config.toml
num_hidden_layers = 9
hidden_size = 192
num_key_value_heads = 2
head_dim = 32
norm_place = "pre"
bias = "all"
init_std_up = 0.0276
init_std_down = 0.00652
beta1 = 0.95
beta2 = 0.95
weight_decay = 0.018
lr_head = 0.0108
decay_fraction = 0.914
max_seq_len = 1024
dataset = "wikipedia_en"
Each number is 128 + 32 x the weight over the matrix's rms, rounded and kept within 0 to 255. Layers, rows and columns count from 0.

# layer 2 MLP down (transposed), 768x192, rms 0.215, rows 217-262, columns 0-47
[[187  96 186 141 152  92 103 123 143 128 110 131 166 158  77 140 122 153  95 151 127 149 103  90 168 123 139 147  84 117 119  85 125 152 228 124  83 126 139 149 144  66 119 100 118 139 138 128]
 [133 109 117 146 120 102 143 101  52 155 121 122 132 130 119 148  41 119  98  99  68 160 175 157  64 166 132 110 199  64 145 147  96  72 155 165 115 157 164 183 135 153 180  94 130 156  89 110]
 [117 101 115 130 157  88 133 112 125 122 149 119 160 154 126 135 130 192 101 136 105 114 161 138 198 106 132  92 158  84 182  88 169  66  82 110  83 121 210 112 178 125 116 127  99 140 143 144]
 [113 159 184 138 170 183 131 119 161  70  88  93 110 134 147 177 130  11  73 216 132 108 125 135  97 104 118 142  30 133 172  88  97 131 150 175 125  98  90 192 125 138 155 104 152 123 154 114]
 [140 142 110 120 119 172 155 116 109 148 118 143 146  72 112 150 117 107  84 116  91 120 154 133 122  94 153 136 169 144 142 102  96 116 181 118 144 157 143 110 137  84  84 185 104 169 162 153]
 [111 168 170 117 106 161 189 112 178 108 186 146  98  94 143 103 112 185 145 107 162 148 169 172 129 135 168 155 181  91 148 138 106 158  43 144  84 183 165 115 130 136  71 166 143 103 103 147]
 [130 157 122  77 180 138 175 161  80 115 176 143 147 132 129 100 166 138 133 121 143 125 134 137 110 155  75 144 179  51 109 117 105 114 151 152 135 109  89 217 103 131 141  73  68 189 116  68]
 [103 114 124 171 125 202 165 118 131  94 152 103 163 152  83 150 127 100  74  74 144 105 132  81  79 100 122 135  64  97 170 170 128 109 141  73 151 154 126 103 205 143  72 176 154 129 137 130]
 [143 134 132 148  84  87  98  79 188 132 126 116 112 100 156 137 135 124 120  96  82 111 134 154 167 103 141 129 164 134 150  99  89  98 152  85 103 141 131  92  73  84 161 104 152 101 153 102]
 [116 128  93 152 153  88 144 149 190 121 150  85 137 111 211 105 141 157 121 147  95 180 110 116 114 120 149 155 148  85 148 113 153  97 177 170  97 114 161 188 176 110 104  84 140 162  94 157]
 [145 122 100 125 132 153 120 139 140  81 145 168 120 118 145  82 178 161 132 150  91 135  92 147 139 105  94 145 157 118 169 136 105 119 150 114 130 161 123 108 173 151  95 121 109 175 141  96]
 [118  89  99 141 152 134 110 146 101 185  76 136 129 173  89 161 109 187 127 190  96 120 159  67  94 118 101 154  84  96 196 137 152 118 171 173 177  52 214 128 147 195 132 145  74 105 172 131]
 [138 153 128 143 115 168 108 149 155  77 213 121 109 173 166 113 145 155  78 122 104 106 103  87 134 167 140 142 119 161 138 143 150 105 150 108 147 170 115 137 136 165 106 114 135 130 149 143]
 [148 172 104 144 156  74 107  99 142  63 101 130 107  98 160 129 137 134 140 166  89  85 101  95 144 110 103 143 147  99 125 143 164 187 126 169 147 105 140 166 167 160 154 195 221  89 128 112]
 [163 131 137 113 127 199 115 179 162 154 118 112 159 123 139 109 150 125  63  93 155 120 111 135 100 136 132  80 169 128 144  99  89 146 132 123 158  84 118 163  87 106 121 111 112 164 116 165]
 [193 129 132 121 148 128 106 122 117 156 132 128 151 142  89  96 160 137 151 106 106 139 122  87 158 137 140 151 170  74 133  96 107 144  92 147 133 162 108 169 158 157 160  99 194 125  80 139]
 [139 114  94 105  90 155 129 125 116 133 125 150 131 137 110 150 114 173 117 117 127 148 103 134 153 142  90 136 167  92 156 114 155  99  88 123  86 110 101 103 131 132 154  98 101 173 177 133]
 [127 141 171 154 141 195 131  87 141 150  68 110 111 141  91 152 127 176  72 112 117 164 142 159 113  99 111 103 109 138 148 150 119 111  80  80 123 118 156 204  73 155 165 144 138 130  87 135]
 [105  96 101 104 103 124 128 113 147 109 144 120 117 108 175  89 183 167 126 135 144  99 164 131 104  94 141  97 144  99 154 112 117  82  85 104 121  82 129 124 127 101 121 161 135 107 112 157]
 [ 81 142 142 118 143  98 172 139 131 142 108 147 123 134 139 148 109 133 150  70 148  94 137 167 127 208 138 169 103 169 202 205 134 157 124 106 113 148 119 164 181 139 175  81 104 133 154 122]
 [132  88 137 152 133 211 175 183 163 128 149  80 191 193 130 160 105 118 104 125 116  97 113 138 121 147  84 105 138  73 125 131  87  48 166 150 167 140 151 186 175 138 205 146 106 103 168 154]
 [121 146 139 156 154 107  92 159 113 189 125 135 108 140 140  98 121  95 134  97 108 156 118 172 113 130 120 113 164 114 107 209 137 189 182 141 119 138 164 135 111 128 179  89 103 195  99 118]
 [106 116 106 108 125 159 101 128 164 158 142 160 156 152 100 205 123 124 109 150  91 169 171 179 165 156 175  82 123 121  94 129 124 158  98 135 158 108 184 120 157  93 132  76 130 167  94 161]
 [155 128 157 160  99 181 180 106 140 136 119  96 115 115 128 154  99  91 166 126 127  80 202 114 210 150 113 135 159 203 133 156 107 204  71 146  67 158  82 149 180 119 152 142 124 102  89 156]
 [ 69 169 143 139 159 122 109 129  60  79  67 145 134 145  86 126 144 189 147 124 172 171 162 147 165 136 112 123 146 129  80 128 105 115  49 140 142 118 107 137 120 137 110 192  89  97 116  80]
 [144 145 106 123  97 109 129 123 139 139 112 102  97 123 101 115  71 132 134  97 143  99 180 138 161 105 162  96 151 132 132  91 167 183  78 136 154  98 158 147  87  58 123  83 170 157 137 130]
 [112 130  61 115 164 147  88 126  74  97 104 142 119 135 148 132 149 129 179 115 164  95 140  88 140  97 144 110 105 169 112 117 136 176 148 164  73 158 133 138 122 133 173  93  91 156 125 110]
 [114 117  90 118  98 161 119 139 124  73  99 141 132 155 166 162 115  87 136 136 182 165 111 168 108  92 113 147 101  68 108 154  91 109 145 146 160 176 176 123 205  99  97 143 112  89  64 141]
 [ 93  99 109  95 174  74 135 110 113 140 136 147 128 107 141 168 134 129  95 121 137  81 104  94 136 105 122 141  80 194 142 161 141 181  41 109 134 173 172 161 123 108 138 115 104 122 155 174]
 [106 143 106 171 107  76 120 121 107  72  66 173 179 194  88 114 183 150  65  60 145 139 123 113 154 160 129 122 114 106 125 141 152 122 127 131  59 159  89 164 120 147  64 114 142 128 167 178]
 [130 132  57 138  97 173 128 171 136 167  97 106 171 116 191 110 138 108 123 115 128 143  55 142 150 133 139 125  88 105 140 156  90 129 144 111 111 149 138 131 134 132 179 104 108 110 124 211]
 [122 125 167  98 120 134 218  64  81 119 122 118 168 133 200 108 139 115 115  42  75 112 190 100 154 122 127 108 122 123 179 141 104  74 176 182 166  73 117 120 162  92 153 137  75 153 110 210]
 [103 107 119 135 128 107 156 127 210 113 169  95  95 133 167  83 131 151 115 119 124 104 133  98 114  99 172  92 157 135  75 160 110 114 110 111 116  72 166 116 117 177 151  96 125 119 119 120]
 [113 164 120 118  80  98 206 120 152 184 125 112  45 107 172 173 149 164 106 136 160 159 149  86 200 116 180 101 155 145 141  99 205 180  86 179 171 111  56 146  14 162 105 117 113  35  85  93]
 [102 105 126  93 122  92 136 143 155 177 156 155 111 129  90 103  59 125 101 124 167  96  85 122  36 108 150 106 173 205 146 114 148 161 113 155 140 160  56 137 196 124 115 105 118 155  64 127]
 [185 146 138 122  88  90 154  29 155 155 111 174  67 149  79 136 129 114 161  42 155 147 134 163  97 123 174  99 151 164 214  93  97  77  57 152 145 108 135 185 131 136  85 106 170 149  75 162]
 [ 49 137 255 185 111 214 163 135 220  91 149 159 125 159 143 144 115 143  70  98 159 143 165 182 102  81 182 109 127 113 138 124 125 228  27  99 105 164 173  31 117 118  16 116 194 158 115 152]
 [191 116 107 155 104 106 128 132 176  89 115  99 138 123 155  70 128 141  90  99 140 162 123 156 124  90 156 149  73  55 101 128 127 135 123 127  75 138 101 137 136 152 140 125  99 119 107 166]
 [155 136 101 110 119  73 157 130  90 167 136 157 103 143 142  89 138 142  73 134 137 145 134 165 132 147 132  76 138 126 143 119  87  96 142 156  62 144 194 150 111 106  82 150 138 115 112 121]
 [142 136 155 151 138 157  80 150  88 139 107 135 133 118 147 115 138  92 113 131 125 142 142 152  84 136 118 151 170 118 128 133 131 101 156 115 127 127 105 171 168 100 137 111 118  92 100  99]
 [117 112 153 155 147 102 114 137 105 193 126 112  86 145 140 145 110 223 126 120  81 111 169 148  93 138 120 142 143  26 147 183 132 147 177  48  96 106 112 147 175 143  31  84  97 103 183  83]
 [ 92 137 126 166 159 153 138 174  82 138 191 159 119  94 108 114 151 106 108  93 139  88 158 113  99 105 149 145 164  78 209 137 124 122 202 118 102 178 139 119 118  76 211 102 119 117 104 164]
 [141 133  96 195  93 117 122 141 109 147 104 139 141  91 151  87 117 141 184 145 116 182 148 132  98  99  86 195  72 159 123 139 142 180 146 103 131  99 110 136 147 139 104 124 169 119  71 110]
 [162 167  92 137 114 133 127 151 143 116  67 117 206 164  66 139 149 147  93 153 150 112  94 102 174 131  87 149 151 147 168  87 120 100 134 122 101 178  92 118  63  77 143 149 124 131 101 116]
 [137 153 111  99 180 124 127 153 126 126 193 175 147 115 170 133 105 101 125 148  87  76 179 101 111 140 123 147 110 138 147 136 115 120 110 133 109 110 133 165 176  91 137  86  63 132 110 140]
 [137 114 112 137 119 112 106 166  82 154  92 120 155 135 115 130 127 165 148 110 124  96 139 148 102 119 137  97  92 160  88 146 114 162 103 121 108 137 143 105 100 100 154 109  64 143 140 154]]
# layer 2 MLP gate, 768x192, rms 0.25, rows 218-263, columns 0-47
[[ 83 189 116 156 149  96 141  98 128 125 140 142 144 131 126 103 131 148 154 161 102  94 183 161 106 141 112 195 154 131 162 117 142 167 137 111 140 150 184  98 131 123 133 125 104  92 110  82]
 [135 136 103 117  82 169 134 129 112 122 155 124  90  92  96 102 144  59 153 113 133  86 120 148  99 194 109 111 114 150 169 156 138 164  80 165 175  79 123  73  83 100 149  52 104 159 117  87]
 [ 77  69  20 140  69  71 107 121 122 110 158 130 115 168 119 113 112 144 159  37 116  67 109 124 133  94 164 122 149 158  76 181 103 137 103 146 124  93 129 135 165 139 101 127 125 110 106 140]
 [162 134 139 159 136 165 133 139  91  86 156 145  91 185  86 121 129 112 108  97 149 150 111 141 137 139 171 158 151 127 117  92 183 101 188 204  51 157 124 127 115 133 107 149 163 124  77 119]
 [ 91 168 124 150 145 140 138  92 124 124  99  44  46  56 171  81 121 166 102 126 141  99 151 134 159 185 124 160 144  82 171 152  93  82  69 115 188  67 102 199 162 156 117 141 106 127 127 118]
 [144 115  84  89 149 136 107 105 126 132 122 149  72 119 108 144  97 124 127 117  98  90 114 109 139 163 163  93 147 145 134 116 164 107  65 171 113 149 152  39 140  91 141  48 128 147  86 116]
 [132 117  51 109 105 153 103 163 147  82 156 130 130 159 183 162  84  86  93 110 101 161 129 132 159 201 133  66 155  93  82 101  88 165 182 176  53 179 113 177 153 153 147 140  82 112 134 180]
 [130 168 138 146 100 151 123 111 114 130 136 133 166 150 126 174 125  90 120  36  77 152 175 147 110 124 112 166 145 137 159  89 141 154 142  85 109 125 161  90 120 155 165 155 156 138 151  89]
 [138 142  77 194 153 107 128 120 131  99 138 111  81 127  86 107  47 152  76 151 173 131 127 142 151 166  83 121 145 135 142 128 153 105  73 109  80 137  61  78 100 126  32 188  86  81 185 114]
 [142 124 154 102 136  97 106 115 166 166 109  78 115  85  84 172 148 190 130 107 122 143 111  73 147 161  86 100 108 138 112 135 123  75  91  72  84 148 151 100 168 130 160 163 165  88 113 128]
 [112 101  71 137 124 103 102 162 185 109 178 201 120 148 100  43 188  91 129 136 184 158 171 101 138 165 116 136 170 144  72 132  46 116  65 128  63 109  91 161  34  87 137  97 107 107  93 157]
 [ 89 117  88  92  96 125 177 120  95 151  36 125  94 105 126 118 129 106 115 206 198  71 102 204 119 139 105 153 119 130 116 112 123  65  79  89  53 133 156 154 149 113 118 139  97 104 160 116]
 [125 116 122 139 130 176 152 140 114 104  43  88  93 132 188 112 125  98 174 109 175 108 109 206 138 139  88 146 150 135 113 155 198 166 115 146 137 147 106  98 147 116 151 180  77  97 114 115]
 [ 48  88 122 120 105  99 149  90  52 148  96 110 109 166 120 110 192 122 157 136 122 150 154 136 142 155 123 160 154 147 130  92 105 108 155  92 191 109 119  98 177 124 130 158 185 104 149 118]
 [ 92 135 126  79  71 104 183 146 146 165 124 118 100 123  71 179 144 151 114 118 138 184 158 107  60 160 161 167 191 104 134 124  70 126 125  58 116 119  85 223 145 173 108 134 118 113 145 118]
 [132 110 107 100 119 128 111 132 100 144 165 114 137 153  84 112 116 136 148 100 132  91  92 171 105 169 117  91 113 120 156 137 118 118 152 125 126 131 184 157 126 101 158 103  75 185 162  88]
 [ 96 101 111  80 143  98 129 155 134 124  75  91 108  91 155 106 189 107  95 104 177 138 126 123 143 117 119  92 202  81 152 136 112 140  96 184 130 117  63 105 132 129 123 162 159 175  78 152]
 [152 143 164 160 147 139 120  81 151  84 143 147 111  81 115 218 125 101  67 141 118 120  90 149 175 127  88 110  94 126  85 166 125 133 152 103 140 172 109 208  97 163 154  68 192 190 180 164]
 [172 157 158  69  70 120 151 131 115 153 137 131  86 137  86 180 135 140  95 139 110 141 120 109 111 136 116 123 196 113 142  97 170 147 166 131 133 141 126 124 100 118 139 121 104 127 128  88]
 [149 136 116 136 146  77 123 118 132 132 149 181  87 113  96  87 129  33 126 126 142 113 161  98 216  75  96 129 130  99 189  81 115  80  61 164 110 153 134  77  85 183 165  93  99 113 160  75]
 [ 57  92 139 163 110 152 147 105 110 183 121 140 140  91 131 100 144 121 129  84 161 106  42 158 142 163  89 120 161 179  89 119 135 164 147 125 116 115 138  99 123  99 147  82 105  80 100 164]
 [102  83 120 173 165 122 146 118  95 113 111  89 103 163 112 123 160  67 140 114 162 113 111 117  52 140 110 152 189 125 131 139 166 124  74 115 118 118 141 153 107 137 138 120 133  96 108 165]
 [146 131 137 105 162  81 110 139 124  85  98 128 100 105 107 127 128 108  99 154 155 117  96 154 152  89 139 151 114  97  70 104  95  95 173 101 121 148 198 174 122 148 134  88 148  70 132  95]
 [101 125 110 162 125 106 105 109  74  99 106  98  94  89 114 169  56 187  88 123 156 125 150 127 142 155 112 113 131 127 126 133  91  94 111  67 133 147  89 151  97 142 126 125 153 123 130 106]
 [111 159 173 106 100 117 111 119 139  95  97 122 140 106 194 107 147  80 159  93 118 154 124 145 150 171 106 111 128 103 157 130  98 120 130 113  81 127 198 100 149  89 105 134 166 127 132 124]
 [176 141  86 135  97 191 139 124 124 188  86 144  97 176 131 183 148  90 124 130 144 161  26 150  95 104  94  52 144 114 153 156 156 135 189 139 123 153 182 114 108 136 107 106  95 125  97 126]
 [147 125 144 131 159 135 174 125  94 129  99 116 138 159 135  87 130 134 106 157 141 131 136 200 128 131 140 110  98  59 144  89 119 146 102 134 107 154 109 133 111 128 168 114 133 151 129 148]
 [149 107 120 104 108 150 130 166 118 135 135  87 130 111 125 175 119 140 128 116 127 216 104 147 140 128  97  33 161 136 131 139 103 152 159 131 144 130 122 147 182 133 183 127 122 172 129 127]
 [106 126 131  60 106 199 150 180 141 149 194 162 143 128 110  64 123  80 175 129  97 136 207 167  95 155 102 124 163  97 207 130  41 130 117 133 127  88 133 123 126  79 142 128 105 150 105 142]
 [117 131  91 105  98 208 125  92 116 136 118 148 106  65 190 114 138 113 116 159  86 113  98 103 134 110 132 125 133  87 153 157 168 109 104  80  94 131 108 114 122  95 159 145 152 124 138 219]
 [146  98 137 161 136 138 108  89 144  78  82  79 100  99 107 203  80 110 103 165 149 124 156 114 101 102 108  96 172 123 118 131 129 134 112 147 128 148 145 161 126 118 130  99  45 135 122 106]
 [111 133 151 129 117 127 119 144  60 102  80 107 103 140  62 160 159 117 139 169 118 108 136 132 126 109 116 162  79 122 162 100 122 153 130 140 148 178 125 107 107 101 116 197  94 126 142 131]
 [122 132  72 149  87 163 171 185  65  86 183  87 118  78 131 124 171 140 155  70 175 174 117 111 206  56 146 159 225 103 181  91  76 147 128 124  54 162  65 203  79 159 139 149 105 117 133  68]
 [153 134 176 172 124 125 143 127  86 114 101  95 136 106 122  71 187 103 121 125 153 146 105 113 190 104  86 159 107  89 178 133 166 128  94 122 100 119 136 126 148 115 118 145 103 145 198 122]
 [129 103 113  85 149 182 106 196 139 137 151 122  54 145 154 120 172 139 117  80 236 142 133 143 113  70 191  84 123 130 162 111 100 139  85 172  99 177 113 148 136 129 136 165  61  78 120 150]
 [ 85  75 115 161 146 209 223 182 104  85 196 151  82 145 180 102 127  67  63  76 142 180 106 164 109 174  54  96  98 167 124  49  96  91 116  14  57 204  60   0 158 113  57  27  85 128 143 170]
 [141 126 189 140 172  95 186 134  71  67  68 145 201  62 147 117 162 134 127 112 144 117 138 127 109 142 127 118 146  96 166 102 123 137 154 104 132 129 138 145 176 133  98 113  61 141 166 169]
 [ 97 137 129  87 140  61 120 105 112 137 125 145 113 130 161 118  94 165 140 160 125 115 109  95 128 128 134 122 168 115 154 113  97 117 135 100 142 169  90 163 121 123 186 115  88 148 121 166]
 [157 124 150 120 124 130 150 137 107 139 133 152  94 102 148 120 150 133 105 136  95 109 152  69 131  91 136 188 113 128 146 128 158 110 129 123 134  85 129 115  88 119 143 102 139 179 131 140]
 [133 125  90 145 124 159 180  82 165  93 205 161 116 164  55 112 124 120 197 164  95 134  92 122 178 142 106  55 208 157 187 107 108 129 136  84 158 169 149  89  41 108 188  91 137 120 143 107]
 [127 167  62 107 167 143 136  83 119 134 110 197 112 154 135 168 122 138 113  73 121 162  61 146 160 166 167 119 165 108  90 110  89 117 113 118  46 124  64 135 189 152 104 104 107 148 145  51]
 [105 108 153 103 164 107 136 125 109 172 147 147 112 162 140 118 122 111 164 129 115 108 132 116 113 153 115 106 143 108 122 145 134 124 133 140 108  93 132 144 124 180 166 131  72 133 168 121]
 [161 123 171 166 117 118 149  67 116 138 109 122  86 152  65 117 109  89 173 120 102 119 106 120  99 118 161  98 136 129  89 152  98 149 103 167 135 126 167 160 125 102 126 153 123 134 158 169]
 [139 146 111  98 140 100 100 146 110  61 110 153 143  91 139 114 120 113 143 147 103  82 140 112  51 137 125 148  90  93 157 113 120  75 104 195 174 111 137 114 143 117 145 110 103 142  96 114]
 [126 109  87 156 180  95 107 105 110 126 113  96 138 153 125 118 127 113  86 114 116 138 117 135 128  96 134 126 110 113 108 121 172 118 105 137 113 115 132 105 127 132 106 133 125 139 116 122]
 [106 119 181 166 101 158 178 164 136 134  88  73 112 140 108 118 133 123 175  89  90 142 125 137  46 121 167 101 161  28 156 111 111 110  87 191 104 142 157 129 151 102  93 153 125  71 143 126]]
# layer 2 MLP up, 768x192, rms 0.252, rows 218-263, columns 0-47
[[112  87 181 111 170 142 132  89  93 154  65  59 110 135 167 142 161 142  82 117 199 134 146 152 116  73 154  92 141 127  73 117 157  83 169 165 188 148 107 147 164 153 148 128 121 149 158 129]
 [108 133 146 130 110 102 114 124 165  99  83 158 109 148 144 131 155 146 117 167 127 139 165  89 160 124 108 173 118 119 112 159 116 114 173 129  82 200 102 178 107 121 126 172 161 118 189 154]
 [120 120 141 104 110  97 131 153 172 122 139 110 102 103 141 102 121  27  91 180 118 137 172  31  98 120  77 175 134  71  76  85 159 182 157 142 134 105 131 113 120 174 143 119 146 118 157  89]
 [133 101 110 125 129  94 105 117  83 120 116 127  84 132 141 115 135 147 164 132 156 151 116 105 156 170  85  67 143 129 174 166 152 178 186 111 156 114 169 146 116 150 182 149 131 126 163 125]
 [103 100  57 140 118 136 100 145 102 168 149 129 142 150 178  70 119 149  88 133 125 100 238 128 126 148 122 116 137  78 158 102  54 187 145 124 148 150 100 164 189 127  96 136 117  79 138 129]
 [ 79 120 116 123 142 117 126 160 167 118 148 139 155 117 112 104 147 178 134 127 133 159 154 156 130 132  89 126  85 151 146 151 124  73 159 160  94 103 130 154 152 188  79 119  88 161 157 106]
 [116 122 130  64 149 190 122 115  79 123  99 176 133 145  94 151 185 112 100  79 106 239 106 161 166 114 115 178 134 161 164 139 124 109 188 140 164 180  86  82 113  86 133  86 103 123 124 118]
 [ 90 161  59 133 143 114 111 125 158 150 166 130 148 109 120 144 126 193 116 123  93  94 115 137 141 125 160 168 167 100 111 103  87 152  95 112 109 149 102  86 118 153 108  87 115 132 116 183]
 [118 185 154 113  78 162 112 138 104 137  83 128 143 151 168 132  99 147  83 142 104 108 180 174 125 132 165 140 114  94 110 151 110 159 143 123 177 189 176 133 143 118 113 125 165 148 106 143]
 [118 113 132  65 124  96 114 156 142 119 186 149 100 140 108 158 137 174 121  93  97 158 201 126  83 123 106 167 154 154 181 145 142 140  93 180 190 142 145  83  84 128 143 124 166 124 145 138]
 [ 64 131 156  87 197  95 132 112 136 145 149 195 120  81 147  94 127 183 106 156  86 168 168 124 149 155 112 123  61 114 138 154 108  65  99 181 144 161 207  59 141 112  86 157 156 100 123 142]
 [154 164  84 107  84 174 154 168 164 130 115 136  85 167  93 132 186  86  84  86 128  92 147 150 114  86 152 109 110 126 127 124 113 122 111 122 112 110 174 208 152 145 206 131 124 121  44 181]
 [133 122 127 139 172 134 182 117 160 103  92 146 134 106 148 110 126  85 149 172 135  86  58 169 136 147  87 182 144 133 135 162 151 139 133 156 182 132 108 112 108 168 113 169 139 121 165 107]
 [188 167 126  91 143 159  98 194 151 144 178 124 125 124 123 126  74 102  82 118 168 164 117 106 115 109 118  71 115 111 130 124 160 149 101 149  73 116 108 154  46 147 124 117  53 123 158 112]
 [ 85 121  99 120  82 191  81 170 174 172 107 143 137 127 151 164  85 155 163  89 123 146 104  74 113 138 112 122 156 120 127 142 152 165 125 111 120 141  78 197 147 162 176 150 155 111 151 109]
 [108 138 145 126 113 138 158 159 109 140  95 181 112 107 122 165 106 122 103 112 131 202 146 130  92  85 130 128 127 109 126  76 151 152 124 137 107 129 132 117  99 152 160 105 104 134 100 148]
 [179 181 183 180 133 175 156  90 142 153 123  92 116 144  77 119  74 113 110 139 133 166 105 138 104 115 167 131 100 131  88 113 201 149 110  85 129  73 173 149 133 110 150 124 169  83 136 136]
 [133 110 110 146 141 100 105 129 108  87  90 158 171 110  95 128 155 103 107 159 118 133 105 129 158 128 108  90  90 146 175 113 187 117 144 152 141 154  92 124 100  76 135  64 119 162 160  90]
 [190 107 145  75  53 146 145 175 137 130 176 198  88 160 140 140 132 143 120 152 149 129 109  94  99 194 178 100 143 128 114 117 153 125 135 100 159 193  88 163 119 136 174 104 157  99 126 161]
 [159  86 137 100  32 120 126  81  77 147  87  91 203 140 182 133 114 180 132 123 131 208 106 151 184  83  43 188 157 156 126  67 134  49 156  80 103  89 127  82 106 158 139  52 122 147 130 137]
 [ 60  63  94 221  75  97  71 157 103 145 147 168 130 153 122  95 102 139 157 124 113 135  34 113 114 126  78 130 134 163 114 145 106 130 189  95 157 105 156 114 137 107 142 149 140 129 108 173]
 [119 101  97  98 136 100 152 105 133 136  85 106 115 161 123 124 122 148 124 148 114 134 111  69 113  92 173 167 178 139 120 188 152 122 130 166 139  76 173 139 110 133 189 180 150 108  82 118]
 [139 173 121 125  87 159 127 134 148 145 156 132 140 139 181 109 152 183 108 120 109 109 110 103 183 108  97 119 193 206 148 135 141 195  95  93 172 117 140 142  95 178 135 149 197 158  79 127]
 [157 119 141 195 115 154 200 106  74 102  83 108 137 122 144 126 105 147 154 123 176 106 146 166 145 155  83 106 150 106 153  71  83  71  85 133 159 171  79 154 167 123 116 161  74 175 100 150]
 [179 176 157 123  80 126 125 179  92 104 145 179 155 146 151 121 158  92  96 133  74 125 155 170 123 198 120 129 172 134 119 120 115 124 120  75  81 130 131 148 112  72  68 125 141 175 142 140]
 [192 118  81 136  71 104 102 135 108 160 138 136 111 112 114  90 178 138 114  99 146 139 141 131 105  55 134  94 153 127 157 175 150 132 153 135 162 122 118 133 168 147 127 104  70 144 179 113]
 [113 123 137 156 112 142 152 125 179 117 115 136 161  91  75 147 117 178 109 118 140 117 144  90 117 140 129 150 107 167 164 175 160 164 103 120 112  88 142 104 197 132 133 142 125  98  96 115]
 [119 144 146  90  89 127 143 134  73 119 110 129  71 148 135 128 194 194  97 195 118 155 144 156 124  85 114 180 153 142 163 169  66 129 152 116  87 172 147 163 136  87 145 109 122 169 122  92]
 [108  94 102 181  78 105 110 158  98  90  64 111 108 179  92 129 140 146 149 152 138 143 106  55  95 117 190  83 170 150  80 104 123 148 163 104  56 124 110 138 146 117 136 152 122 122 140 139]
 [130  99  94  94  99 164 101  97 141 219  90 135 130 153  88 116 131 128 128 141 148 122 112 122 112 136 131 107 118  65 183 210  91  90 122  83  89 124 146 124  92 128 113 139 120 125 159 189]
 [147  90  99 180 133 128 103  94  41 123  94 160 134 208  90 149 125 149 144 146 156 173  80  96 100  53 184 137  83  95 129 145 135  90 183  75 128 110 156 154  92 173  83 117 203 113  99 110]
 [180 153 148 157 174  93 124 119 181 141 156 172 146 112 127 123 103  69 146 140 146 142 102 124 139 134 182 132 151 128 127 125 166 105 162 148  76 116 121 153 154 143 137  94 162 123  75 120]
 [102  89  96 177 150 171 154 175 108  99 158 146 149  90 172 149 164 170 116 149 133 105 116 185 126 114 159 128 232  90 137 112 110 105 199 131  67 172  66 204  18 131  97  98 128 118 173  65]
 [129 192 131 128 148 143 132 141  90 103  96 176 147 120  91 142 168 113 112 124 149 166 157 121 178  88  79 112 135 109 158 195 158 129 121 107  73 174 137  97 124  88 222 127 137  86 151 122]
 [ 88 204 113 129 138 149 102 150  77  68 182 120  52 124 170 127 152  13 131 117 117 114 154  87 166 118 120 154 142 132 140 136 102 142 150  96  99 146 162 106 171 131 109 152 151 114 172 185]
 [ 96 127 149 150 112 135 143 196 102 110  76 153  66 117 191 148  55 111 118  92  79 190  58 160  70 186  89 108 117 125 159  86  92  72 100  84  85 170  22  70 147  94 133 127  96 159 102 173]
 [152 112 183 123 151 146 129 122  69  74 102 123 186  98 115 124 118 175 132 110 139 132 122  75 133 148 168 129 102 108  94 128 110 157 186 119 147 109 130 137 160 136 131 108  94 121 153 150]
 [127 106 100 205 149 188 156 102 147  98 132 136 133 131 147  89 157  77 122 127 177 133 160 134 119 130 122 104 120 155 101 116 117 103 107 175  80 128 170 122 168 145 106 196  92 106 156 137]
 [114  79 132 132 208 164 123 100 126 185  98 159 148 112 120 143 152 158 138 135 112 137 105 130 129 116 124 140 133 136 124 110 102 131 138 133 178 113 135 151 170 120 124 120 170 139 112 132]
 [139 153 179 100 190  52 121 138  90 125 124 118 113 154 148 141 124 138  98 144 137 127 146 166 159 149 186  78 139 100 107 130 170 169  87 193  92 106 130 177 181 110 173 137  90 116  59  88]
 [ 85 103 214 102 159 149 117 154  97  49 134 122 170 130 100 175  96 174  68  74 130 111 114  90 110 125 133 147 152 122 168 122 213 126 191 132 119 146  90 153  98  97 137 138 100 105 117 134]
 [177 158 133  83 130 118 143 168 102 109 121 105 142 145 133 148 141 125 125 111 127 117 139 128 119 141 145 129 119 116 159 105 112  79  88 121 116 155 145 127 175 141 127 170 100 106 120  99]
 [125 134 118 136 105 166 122 167 102 148 105 134 120 146 102 170 114 173  73 117 144 180 147 123  91 147 137 166  86 128 160 146 171 111 171 154 108 101  97 133 110 121  99  97 123  89  87  59]
 [143 181 163 134 137 163 121 117 136 140 131 137 103 207  97 163 140 135 122 142 155 144 190  86 103  59 211 134 108  91 108 136  74 133 135  93  96 135 118 181 163 123 157 161 164 104  76 154]
 [167 143 115 128 119 139 183 161 158 103 161 167 107 135 134 153 100 148 169 103 128 128 159 146 146 188 120 167 135 128 148 106  97 170 128 129 145  96  59 186 109  96 108 143 179 112 125 127]
 [ 97 127 189 116  80 159 136  97 113 142 116  51 144 149  80 128  81  92  89 180 125 128 161  93 112 134 121 109 144 128 150 138 128 149 154  38 185 107 153 125 126  98 116 139 139 112 100 134]]